python train.py --d_model=640 --n_head=10 --d_mlp=1728 --norm="rmsnorm" --positions="rope" --rope_base=3880.0 --tie_embeddings=false --init="normal" --init_std_up=0.0273 --lr=0.00209 --lr_head=0.00753 --grad_clip=0.5
Each number is 500 + 50 x the weight over the matrix's rms, rounded and kept within 0 to 999. Layers, rows and columns count from 0. Numbers have three digits each.

# down: layer 7 MLP down (transposed), 1728x640, rms 0.0627, rows 1131-1144, columns 448-511
# gate: layer 7 MLP gate, 1728x640, rms 0.0679, rows 1132-1144, columns 448-511
# up: layer 7 MLP up, 1728x640, rms 0.0703, rows 1132-1144, columns 448-511
down1131:479486445491511471564527436472433460449577439487458503417527536599507498535489491468486484555523454536456550488468483521519483458495475598536554599612521506498437546530517531523475523557447571
gate1132:401451450532516465525442620602575503577561444418467480471510481469594438469537502522475538520519534402502468557426501509460510484593511482578532431506535465468482446490530488534633476460433494
up1132:541546530518483433525540467381475514520460398519412532450428509522553464532500451554517466455502468447535497484521388448543498549528425490478514521559603462564556489374518493536480511491605588
down1132:481582464433551538401498471379442487529486518440433506530573471494473584500441462516512464539515435597455559452483471470443549493513514518579411502544545492534549545513463493477535463512516490
gate1133:511481489591580515529491472470400514548518520413517412533558413493507492496429530458479545464571566495450522479559491573503560362538380504505547526502523538537528448580514591491607550419532534
up1133:485586455461412578461494563558510527431518604454472545541491470504518532479463540480543521523437584509516277510487508437577494576450588479505490576511512470545544506445556473604486513500535526
down1133:512606407480479578493551529533580535517534479530522444486545501472479510512515451462460443594507595508451510457497515489572546467459433439521493532554535467565460515538560544452508470464436480
gate1134:421486462495437491546370583506469443475542437437465603487477507596534538510398427439531535587489507504545503497480489558541459467507545537542579485469453488486576486563460424561512458579514482
up1134:479547460558592478574459469490452415509380592479477603466456474524583512408538419587450472520500474425545479487494494453564456587521540502426528418508425551429527499433419460470550431542579528
down1134:453552472428509442461553601528471504548447375511427495463462437561555596451468448512483515433515497477506438444567529541499527430539515431496534581501441513551497513539563557529441452466524466
gate1135:464464532617498510491477510571390491427540548486449487421437467439396423526497486559401441551493459533522472342515583468610539461519439474491475538522511487498356449474586565490453531559509535
up1135:423522503506496484548525456491507436511495477515445403499470579558473505498529558503489491587552442484491539545522469409458460550428447554482477567512499532486471462424496468536507502491485448
down1135:557424522510485464564510518455600490537534522504412524445587469594518507509477490514437566499519532479526494535519608474566536448509503539484556555485482481522571483591326538433555526500436424
gate1136:547500515527435545375521482544488516533489474607556493455468515553433454425493430447522496490432495540523526458573436564477485466555513534449552555506503386492415563476488431605521594441447541
up1136:463495491441513484510387507431518486570615369508466578465527537531501557471429548498489512520493509552457468566593519394381426372512469453574497473562497574501543386502478565495500519464536531
down1136:473487479456534508481526502475507567440485504587503486515475509557517516584492455546445600541518545514464460475453475502409433479513445486463585447517588403470429488559529506499446491531523559
gate1137:552437492534571494487424522446598458525464494555456491465366471520454565547490451514469426476500482538439591510555524485485461472467482493428517552517446445492617442513524457428547516487510448
up1137:507521455475479562479535483475497457486487448584506498552484515501482516555378467466533489522457412507544422347458445583410487470480482483380561498506393485446483571412523496387515454446475550
down1137:502509507521533471486410518542479554494505402444492510513502439465564516581462596449423466544409530493503524529524396498471501575465480518531570442510597464470495452469453525553565465524446489
gate1138:508489529466469439419407520555429469455572535426437500486581451511527450450568529545458497539462507466546555505560537501472486516536609570466432483505558505535542519556522533453474442529542491
up1138:375494468572502557441541506481465430436598462422502567517494387518529449599412494471482488471475575461535522409550520547492488493469533386448508457535497561497498464447494522491516567543519564
down1138:460497517522560529509469534548534480567538644478471587483601398485463495566468534433510507544486399506519492466534477459441533553496554517528574478457613502522440501508543575512537552588449545
gate1139:514499389497486478500486518501490466517463569607482495521546573525524563549465497542418479491428495505398451521556563561508506496575455439533497546573450539449483441559513493664468437458541448
up1139:529511489512516531533534495438596447562508461469547560495439484484487558471579504477469496447490444476482451463488522429535441533496519479506616531522379551561509560444498466515386561530495474
down1139:488453406500472588421406506367575498527533454561490526532494582481503571442556465491506430529481411498483429443514541549475475469487555463497425434493597498506466465483532544500525494448463518
gate1140:473374507574433464483555485519553475516512614464488479548520532521587543496554455511509482568499428474540526488510486524514465475492497517514497481552656558485424513513502486424493466458389435
up1140:457570489569495523536489473498490485485531443598581498537560506538463511529457446565496473452544534505488446506533523506549470430491430526465615572474441464539465569467529455544536495615620517
down1140:410508541550525406455605626487560433572485569417549499526498434533426516499566351562546406577422605570498597483467451467555493446407531571513488492499495458512471519462477501412575547445442557
gate1141:496519414554561519517501574553494510433569449491407552543459491550410530504464531467537527532477432474524388510536542621535541506540510445412528505424508460581408475511587513617468580549570495
up1141:513506530545532494455499421579498403514494530468423409502511585548459533537394586524499496605547539481427467545516560495469526484537547570550569407413466542533541418417537454464543444478537470
down1141:486447480413508475498410419553487491409483572457549490503513514541573554529456493474604476528531501447374564462419614469451478446567533599506466484499502488556511495542497433546554514455562547
gate1142:506513529463477546482512431615492428488570501520443598445480470459585431518588583487533444549436513537531501481540460485477581458482474484556485548513383501506517482578494445526433513528530488
up1142:488522431500496529573465467501482468607533533501471496490545559402482532529486453417431526482444575563562443451549545519443454481538581425489511428393422497509527524509432455446577422523541551
down1142:506520542511503429469495400457532467575491463486483528526534553518542474580487528448520499454498566515471435497598553443430458569601504520528562460452498422577481390522509387552477492562552457
gate1143:515455520508572500549415472554504472519537555508451467457510515437467448535558519503486528511511507506505565477494437491481458465518472589536489588589573505548568521566494463496465491587500510
up1143:472541403408483496413480505574474441563546509471552492418568566482525551576423515551483555457600507440501423479502447568514542531457480494473436481466531422463439493484457511441456505513526472
down1143:530447502496470493560544461444555637444418534458499396555522522433511436501390437548464502443502515425526525458512478502538502538551643469509460569589554517465588492478434514414463456452513613
gate1144:479506517442445425515546500606481572549564334557491562438488491608464503496593558490492490515513485446500455439479438523513491425459491590507451441543412559462444449543520467549402531558576399
up1144:393492458564530503448608530542472503443511531458605421588514443493457489460555548496514444507432462521619506451491469505509464442530552503504449508416514477540461499543570522470507452509480552
down1144:471567473495460603544476568390466424571400496518506383563586593476595531464375537576474553513485612496544495553521513525456440559512490488494518529556602519479473589498486553460484508567475499